Weights of a small GPT-style language model, trained from scratch on English Wikipedia: RMSNorm before each block.
Each number is 128 + 24 x the weight over its row's rms, rounded and kept within 0 to 255. Layers, rows and columns count from 0. Numbers have three digits each. The size before them is the row's rms in percent of the matrix's.

# layer 5 MLP down, 128x320, rms 0.0859, rows 76-127, columns 160-199
105:107109159147128133139123118126137099132098118134173129098167108107105084154106080117142136127135120093152146079147109121
098:134155126102116113060131170150140081139152139127143134151124160119165074151113144118139180125145121113142115167157141116
102:153084139139124115122101072141093144122165135136172112096086096081151109116120108129151136152133149138108145188172114135
100:116095136153122113121143146114160107159139144144137108141174125119109124124151129123068108114138166130168094134123155132
099:127124101136141132128071165107123121139121126096114165129134134140152137112113148121165147172106127124168178146115166132
099:117157169126128144152140132147087144159136155154095122122109153137152173104127118087096101175164088047107135168116114105
095:076138158153130099119069111140122109116111171139144111139133120122164124132122094189128117129123102098140116111115094135
107:131119152108104123121119064142128137153118125146089126147125122155119147114141146172135124164161103159157126169154147105
095:161118172142158122103099151129126156147159128153081140101162162155131116134143123089167165118156125060141117084155155136
095:107132126140077123121132086162182106150139091174147155120126065079111182172119136113113102096113177128128148116177105089
095:151133098119137108078127118134126162107082105115139109161070153114114088150129161106106158137128126150107146136154170139
098:141118152134122138134150135159111134120154125087159084153137088161217136108069142140184119118137070128161162150118109111
095:110114113097126100117089092089103165160147138091107167124135164122148140104126132129150136132111127135132116140093112140
094:099164100144131142154114157104149086121140111116123124145099095189132133120131117090108100148163136088137187116136161118
108:128126061130129156163132136129122105102070106154127116125134086137143125151136110142146102112138158129141096144125081139
108:104108149143134188126127149163079125149148094142132162112107110183138145177130119137121151116106154166131083091106098085
100:090123133151133123090154080122120123120094147158144173159147106114134128136146100145113137107120124138131156115101121071
100:116120113128117163128129196134135101117102129101153125145119116138132149102122092135157144145155196090104118098127110153
103:107142107147130144114165151120126126133128146103119113144144146142128139105121136109121165100103147174139159143164142124
109:145112138150114156128139115140177085130129154116140102122155109135175131090121172156095104129137151104140143098112157138
096:126156074150106147097137152116151196140104165147133086162127106136103123101125102139102104110144085109123149183111120139
099:091139120114139130150154162119148103126172136143150134090125114149135118113142151120110109108118154139133069107132141150
099:131120130110081125130115116127168152130172117133115140129109109103141141119124156175125118126098129114152161144092104112
101:111142108133119126139152141128189095159126156077115124146182160106116177161123093157104098110124173206157168117163088091
101:152086129140111139211128100132146069139144090126159161142159122115154147125140070170072085108130126148121127146127051122
095:110104118067154079144083150157082120099086115097117177113152126056119128136100100174141172118145108121112116139147169138
102:176143117122130077126116083105109088147146125130115154123113123133124177129092125121155190128171129140137136139158106150
100:109113147114166119163170108125159096141134153119140096123124152127125143134167158137127103132144135098104132112134087095
108:168106115124121126137166107139127071088141148125087146075109112086163136127110116140128137159109169145097124119114090115
098:167108139119145074122170119090111108129121145137097123170082141151133142121090124138108076135119116115092138149104124146
101:156106147129111136129146184119112094133139113143103135084103153095134147126150104127134112125132150115090152129101109105
101:164124138130162146169165137120101097102140100124105152188110172123096135128102126122070145111147146132136132163124093140
115:146129119158115127167175140158122139144160128104138124134134156122124139167157123098130133134160149153112130183114100161
104:130118123143116131087126119097096133148124147139122178183086146142116112124128101124141130123129145144135147125106155148
099:136095105129097129095121124142118150114190115122125108134126165108088109133140146132106107174139159136123134107106077113
100:160119138119112125114084101126141174097139098106129111115168124141128121170118143131149157125110103100071135077123117122
106:139151176151134120138093102124164141128124121111110101147097132147090098138114099097111144106128141108130077137076117148
103:116111105118111078078156121127107161120109127109140153151156141127122123126158137111127117141158100161129175136149156123
107:091122102149089134177129126124165115111156137098138136107133132140115075147157107101125128137143170125122118148166115141
100:116141149107110138091165149132103154096081160143146118114106106110121127161150101149106104136131144175122149130119071097
103:139147127132145092115152112097148124143144115165117167108086107135150136092095096091152115142119127126142140116140119133
095:145158118153133125130101095155124159112129105122165116119133138168148135119132169162127152133124139108188138116147121104
095:134132129102135128128119117117138109088125148159113074144149086083131144149132065087116133126130140177144135134121167132
099:121143128110144117109122178116130129118130107131159164182115120141112110148159135101129151100112171108138094111112116141
090:136098103139156140140094108080129149127107154136123123157158065118118138146133120129119071171117139143103160163092117121
097:157124143128155117127119130117076094142127110115114080081112090118114146145155178142157135137120150174123112123172110125
095:133149103164142120100108106121137168098168135147123147109126132070113123152084081144124138153117166150133124131119113138
098:141127111136176114093116146119122116117142144147173143112100122164137118133152085147135090148113108134139105144108083135
102:097130151143125116164129107128120151121111160132135129123097150156167120101126179115103157083144148152103147118136118113
105:154129087139157119135099130124121163121123115123134179121104159149122148151124085158129144116156144143104116117116114153
094:147087101118091130116094147101127115143150127095132110154116139131119150121156159124110122110122155138107116130144140140
104:142125118096143116127148117116107144131173135137087141180118171188138141122119116141157146154166121095121122116077169128